config = dict(
    head_dim=32,
    norm='layernorm',
    norm_place='pre',
    parallel_block=False,
    warmup_steps=237,
)
Each number is 500 + 50 x the weight over its row's rms, rounded and kept within 0 to 999. Layers, rows and columns count from 0. Numbers have three digits each. The size before them is the row's rms in percent of the matrix's.

# v: layer 7 attention value, 128x128, rms 0.153, rows 99-127, columns 64-127
# o: layer 7 attention output (transposed), 128x128, rms 0.143, rows 99-127, columns 64-127
# gate: layer 7 MLP gate, 256x128, rms 0.149, rows 0-11, columns 64-127
# up: layer 7 MLP up, 256x128, rms 0.158, rows 0-11, columns 64-127
# down: layer 7 MLP down (transposed), 256x128, rms 0.141, rows 0-10, columns 64-127
v99 080:469545464451548449502425494366553498453494606530441514506535550594543483501449492557477466444442530499510536579457519564476580463525528501508400516535497468479547489540534534441497487483512566
o99 074:654471441547420523557543457521536484483483428419511526543542458429512590499424570460506461492474406464483432444542451535447523520507473440426546453479480566457487514458363490530442452530444482
v100 091:467522463442582581485486513453542519463435447448393489588494423508490553477540520466458589514477476609543476468407510543564531455584483505403410532470560539491599464478492491496426463496508609
o100 090:487538455535453529463580457511571522448530516456512609503424500513461603481468563440491439409453428464387453412519443558509647440497451470482509481495526619430478476482451438512540486562502516
v101 095:530439488469532501501462464518491507501525457481426482497722399450458536513490521474568419559501645478405551525527488477496455506629485518529488522450567439465474577477494481461511488515536491
o101 103:492541546540452560544539485490453451449447512500441421434519525449485506507436511533569562473444452521557533610494507516508452570491491494430508523508480527472528519554557492434570534487558505
v102 083:490533556530449569585493412535477495455428402476521445501470422446417520542511449392427553511550474652423450440472515460564568436512519529431467469499486571501444478576500531486454490511481541
o102 082:547530577550562437457565501539447425489434549584463568492556444527510452543540540513495476402504497501528518474530493460515494489465508422595483523560598434545473423468625446469553548576502453
v103 093:513539472492488616442521464474554546494477515470480502515462536460521501468512431613430489462444442497492451581410488438536490519574526525358493490514564583542552507542517548511492513423496542
o103 092:433468518478506479488572494469540455435513448448523544448482505424449607488530547447463408450526461544452467360538527485535565500476488455507530460494527517518465521591518498395558553596534520
v104 092:465519464460539565469553489560530537505531417443535535598440512498421498495548461495473603479507465604562456456376467514509508592464356503448541511501460475486546482493494543483533481542479561
o104 093:427482480514492457447502507437517538434534518519553573405391543522489544461566581498524408463484550455396500348491489499523533473542518503441501559458542470475494530554470453442526506505488542
v105 084:466524464519468554462468493514534470508470590435545482483565506577492533496420468614535512428512517643574452473480559383606478549486510474437485441564492413464422420568500512434424512569533486
o105 080:538472500500505388528503479512486394475462503509538465422582465401442519523500582482539475524477509418518511461489490458477464423506510467550563552519594552499503588541422489485456504463456485
v106 106:528483551531471415510501454598458480543533480572477513465582531472471527493467515474556465539539638469490492472560459562471460405556535469667537543507421415490412556523487459539579516571520450
o106 099:460456490506554516504422510462467510521457551566563473527537495520501425487530492604506583566500545478584554622481478454497414559522512579465532524510516481492512482443599483543438495380488477
v107 088:487501528524627494518395482395452489503531536480515489513512469584364450511534551463467474519477551552546519458489484557411488458469484481477434531535490539511568519417502430463533529519472531
o107 091:580509471445514499539550497467491585488436466471478505534533503542593487503478479401530516522460476411358481507462434571512515478516440459521443453476461504449474451440508517590443446449449506
v108 082:493512503473528439451465523458553541463499556506511423565493548498506517461603486529468516484450453412535593573424425588452472599493483429456476519517475415475588503541499523530526491439519563
o108 081:536448449555516598525498439435501542510567459367500443503467525489569574449460562479505429482475505521494441438489492576463538474544464482406522489430501534450469437536413536512505482490447514
v109 088:472506549536508512592534526529508515484529517572579461422423546486465434582546528437511524531450549375442535536441602480464420455416568489607564481569503639561445492483487434444622527451509447
o109 088:589509508443552445556435558460429516616391448510468466540563479534420513480447443498515536570596521577476470492581460498418462612490474476496439488433482448534472432522434529514423493573418546
v110 097:521471511496470501451491525543526525509589461418377551579544407478466621435477534484515447527559543581480494529423421529501604533554434489518444554451486477493582585411504532540444492589525399
o110 093:428578448516391524545603521506566464395479484469492480489337525467501461506514495492519467522462413484518535522516523491606490490498549580436574515474437590478528535491520498427535570482567548
v111 092:514426426482487440495430467469445543475484537511428419416571475423547513554452494513554574547488551413434607555495497455564423552492541516529487431513544419484424560553502514480500542462513478
o111 087:562520563542489569514464488492429405596514479425454375486615473494450502472449565574528541484516494547601487562478544492420476453517505494524464514483515526523575465504379488478496535521501496
v112 100:487510565544463518593562551598563553503469470550664525500389496462457440500560513455458488550443520409512525469475428506385453546448395484533615557525397555529497519445498534534649554535490446
o112 104:450427429463581442516433584379507630558524469516532436514400552516546481453491422513499467584556555573417511443514507462512482552508482510478458489416490421502418438539506587478496519497453538
v113 072:483485495425501478496568515525491555521500436504456415597450420437446506528605552483514683595446566476492497461373507624533435591485549507552536573436531470492560549449491464523532469487508467
o113 075:457534445495509569525441519433491537466505416450489553496413520575466581461484544511523512491519526523439467451511409557465613431558392534426486475406486553457481415511365427546534507546451584
v114 091:512521489486489526586507482511565554473529508563489531561570460462431492502490499514485487519474577444392568625456477519535562386522467519489488609464492494510551614476531514474491528554495530
o114 097:568521530542452528561613496529533438456404393447485474536506539433471564461462514533547454451477436541508503387526435430475480584508507541392541501431489515476518474563560518419572592638478481
v115 085:497440440448592528493456458484475468495501465464469496529562432446468560427545478470562480478492611485502509521469488514504408652646604494515563525509568490469436547439493499501602419444504530
o115 088:501551561455491536518487469432489490462526516515473488421463523494502519552482575540483510543492546490468486528502552544464509501423415480378492486480481520503482512620402443469521550488466498
v116 084:528549481497529518453455384416472537502426488498531451491501594494461523548516432615385475479478449546490512513520403549471486523490473476415483482507486435495529451599561581521487478520458641
o116 083:548368516548572497458513444489460487405543480468525522423605471459561495486482585469483400420456552536508498459433532485500515454515524330546490520528570427522465490497579492500558497503492455
v117 087:476556509534513458523492556469519517490463573481576481496371508591596446577495516498457518452464379432526610570508512465449519530343429484478488469558439530508554466548503571474515578483473465
o117 083:596438466497491474515500511524505519557519465436485420535478494491517476481446464470517440542546484529462438437498528522496492474572539495582479481467504476567482460454439560546453451553459522
v118 096:505552514512373525479514491508538584485475505531595464561363551472476525527566383496418550508468396528459452478499432524469511542429560491481522506531511511552496433622515546517557496437447567
o118 091:455408480519664477475447509487482505485513492512551529512519533480567508454557555452446475484497564575495500410538507487474485472498468439507502519537579455520463430528522528497556555527431515
v119 102:500539405526406488548493425478439514503498509559369572576472514483525475553508510588488511510516474455435462603561487575552564312578503522505439558458529499507530567495474594502470484523471509
o119 092:406482541456487534455559526643533450354526441549543537585525550504498517504554524503497520408503452481544549478482475421501550552440489507531544472587463482498527486440609429484526516599529475
v120 102:521469540483533495504509471422437574499500473509557575472460486458463465559554516509481448500482453383477569576434479466437485674413358500510506460506518581501546505525509558485528470536501470
o120 102:551527546503417517538474537504425535477494492445371416386445497493493439489459438527536456500538508589514542535443586540496446580532578418567459540453473357591462546556509506422553487521573517
v121 103:491460445455512557485500578509571526509496486458462505520478481477535568451557535609512558481432461629523411500424560419553524550530500523427461509465486566464623493467512554492422483538501455
o121 099:436558450505398476493574490443549449451513441440457527473383499529479576518531504438471427465517439491474473442532488510509604438490532522474513486478524614503526553568443460415542536568559542
v122 076:536489474503450456486454354533524481531444492501516453414626548441501573507415500558459475466561569536462463502538529454562475463550460480501513412493446497485382506590540525514466443566531505
o122 083:560471540551520467454469518503458470514477563552494537421634410446475480500495551573508483455494491534630546558495561427481439510502543432547499535528565445568527580483607451422501524472529447
v123 078:448517432444534560451541586533507474496532446504433483628377533561597476499549455460470590486474396569618520465408493542510484574445496481441534554480507541502578439456484458533514537423482528
o123 085:435494440453487513485499459464524534486579498476564578522359556517465555473500548489464466502523516488361445380536462551527603410502457535427520492482480590441498490508343491527506476518451580
v124 088:483426504506534559558574594596580442497487501474452503529479494522622497452495506415555500486428482581474456477454577434535521565442548508530552548470484561510516455367484470523541508479501394
o124 089:460595416458416444583528488456545479551507466510517539514357525510424544542502440430481532590561453520427464465585486526552526494490502575414491502505461618462514502534380519476481533540505588
v125 104:524497480539444417472436564568515554483550600533573508461459478473540457527522489539510484496480455479438575553525427462469511546353464464586544486524381397492518499478511574467574618541508424
o125 098:519443453539505504542514484445474452515524418418495329522502560512581461504487487500495464570495526538516449529473559455442430489563558535448496544411494477509560442508454607485473521464461483
v126 089:473582420500489490484464492390473502487480553516411508538416560544519490506499463548436557477451436516495452568423485626527596454517537486467376540534514505484606440564493518480459494411466594
o126 089:523465469512499540516529451549523499417522429416578572570532497464519564464499594416474429417444453488440469394518461505496603459493449450488537465527510561451493459432466477550469443611444462
v127 083:530520501463550433406463480482496559542549542491602444570579460450421510478635529600463458555448538447525544419535438594460470516498436505453487539462435483511597496505517481447496459513487606
o127 087:495453467524541602489487500436515645440484448438419531463549520524603548434463503476484475433439551559442467520431473527445546529501478480476519485428504422449484531528542541519514508437482449
gate0 098:460545495472503500503505467467549506442600565547543532531464446471527573525522469505579616513562468532545508514594514417441545616466541524520562465486489532552445475522573497544569467484553420
up0 097:533501511411517486461597460463531528493516567475421532582507545584557565507509608588442449496497479519489515568562461505450558554513584516497495545451480486558522365502482497528543508463472469
down0 099:577550600525511463631493517489529611460525425525484488491561517430450433521493438528499474594531477530477520486410451580544456520513350419472430434562446496472426520494532513538456574491487521
gate1 096:488553366562460481562560519587488486500461510517514567547540458447457494531514502417483497417593551533464498551487536444497484476410450505573444472679445412462546560529532495492475483525504417
up1 095:514484445534477494651592486495469496484472454449478552465559544473481478462500516468482472519587515473468539526470548492480395514491529496553513469567487458459547585438461455553453395468519446
down1 095:545489598518572523424502505582539522434576412441412417463547501405464481500488476493466489596491466524518542515460541461553527588515459525459480548417559550525402535560650520542486522509517427
gate2 099:512467505534486480425505519486463473511544531466436428506479526435458553527480550520504461495551436503559450587496470467602549419545438535519550620515506512465487426547537521545436513478573532
up2 094:480452507476591460515491466525524498519532577534413503589484467497534499577446491416502535524513555549580588529603430481507394570510542522427550501519585527539455500525495444569493509545540546
down2 100:444479513550443527567482498489482532467464618443400534486452583458528514537460509483454535490575509480507479488567530563533510491445473626550610508476580502511583451461433497493506476491466452
gate3 108:491544526541441612505501493460467487518520587584618424466462602493558563524474506501577476577445599566428503518513572609549460527468590528511504473506463469465386520467459464427547449525450563
up3 094:454552502500469619481446512489491432536496541622535450555402582480437496489450470564553477572580534508479581576498496522496503569464542586571524540401480493568517528560525616477542526462509514
down3 100:527483506491496457460519467431457491476444430506443537511474442498481414541534515384435519548476537458573482523448452509571544435540441559502452593459599528482504493526548508480483525528383497
gate4 097:493489510518490570452464435430385484460531556475455461586450559557503440455476555548479423574410531384478531630478531441470425479497544542557597484551486491489648585512482500451552488468473560
up4 092:506551453518580513566480509404390498492414457461509556440508544544508538427530483492512465497524525446462461489489443546518511444454556510666520449519583416510523487639497441531435544442491550
down4 093:607450532458448489531432527521423562519553533590575407522525447491533521590393489429541592501601516551485491466440538539489450499505477502536470477503522532537448407498523548500496488445414418
gate5 084:503507517477433469519542521493570550453554603495475578412522627509373456505492462488467442535515416442470396421485538582510525486523500534469542494483491570473566552562540429518575416480503573
up5 077:424499482459492591453468506440550580477523538457446527502494493506481448444520521428536586534502453501512450473439561549606575530579424449552502463545622552496585519497482444565525520476459562
down5 081:551499432461561545557458469510472494454466432426536419490526491496516550513446411568584446412552542561460562534463462464551434562517597450582545539556461537489514498542452608513422447506513466
gate6 104:517531573469487579514526490504367460488528489480506508477423476506579508533553481483493590578477534472419479559521492511446507653485560493524423406437536502520578571594521501571455561492527517
up6 100:510542499470473483407606499510409498522420453474495473472467479484591528582482471476479457512430542545428470442484501515413498551431489525446508485492566503474574530582521390546443505502567582
down6 102:494537488455498534572451513469479520435447593537565570459484398571450520502488394507429473496530472504520438561462600557522506474554486461518500492470576505489443509506516413471426518503584470
gate7 114:445508461493542544441510486492552474488552493468680429481525458446510484559565430477486439440587454470390507501497571567521453508448462478590640495504515508530501479495527486524492503534571521
up7 114:513506541495479546538480493516483534475500551505453383456452484525404478478506521486465483494415536593549421419386432437462525422481562495437466493535512499526516509517523515487479633443427519
down7 104:518412518489537587495500441542578442455541530589446524494416483516506522401484452438558510615496430469541466485437474520537392489514483584477544474567473538529545565533548616556515504415472480
gate8 108:465570474501494469480536456566461513511496459595498550575478464576521527527577409616542553495513482494525575554573435521398445540475421525602510500552483481568505460481482528475597476445466511
up8 105:490602492423532442475586527512487557474380494542497540491516479519528460541536552512483545463517445505396529396547506469465527450417464519538540508553531487455478522524466384485446533538500557
down8 109:447572553551486475429560496510513441501527517497455531353525506510517519487504485545510538529509473498489574469449424442564448584462483489492454477515462577520428544463526518511524542465485536
gate9 101:450507492545468571505458474461435321404499600539549484492421552500485465436484542630491535492497577432482473498462482447578498539551531563491511593482533549544606478582478492486452485417471512
up9 103:492565373561453544516492533469451372370401483465526574447516510541531550392558538556478489463448509439472522452470435463567522467459583505487500529441530524492603546422481497488498502450473488
down9 092:449478519505532515471477463481379555458541556489516507552439421480477393547539392410475477545524467507513533486582542469504495456510450488440521515532542541444448548535430486477368557515414553
gate10 105:457474459503486511503549382484444535511420605479586441614395462483498468518547533516506429470407456479460514596602542503416516558417498645524537491505538522583431507599544583454525467509526466
up10 133:477510562528482554494515640483514450526557459496467551428493615525436571536394429479541542511575558500514480454529510543562470479581482389508447420532488458481548495455477486495434485479441549
down10 106:527505518565526490490459534427449478525529479500449500604511460386582635515548418487630440503592489506504428564500421518534462479494577331514513583405548496538540433448480449515446495505431495
gate11 100:469516509550481553475507459510505457493564526479573445514551487401457549439475516520478480541421466493373385501481472490578483512568500451521453623535406553559515510490543444477487585477489542
up11 095:500591520519542469555583508425458541529448440491528558427491459515506442379556479528498432468523448510550550515428519575551537421481456464583483434534374411457515450496473485463553523486487522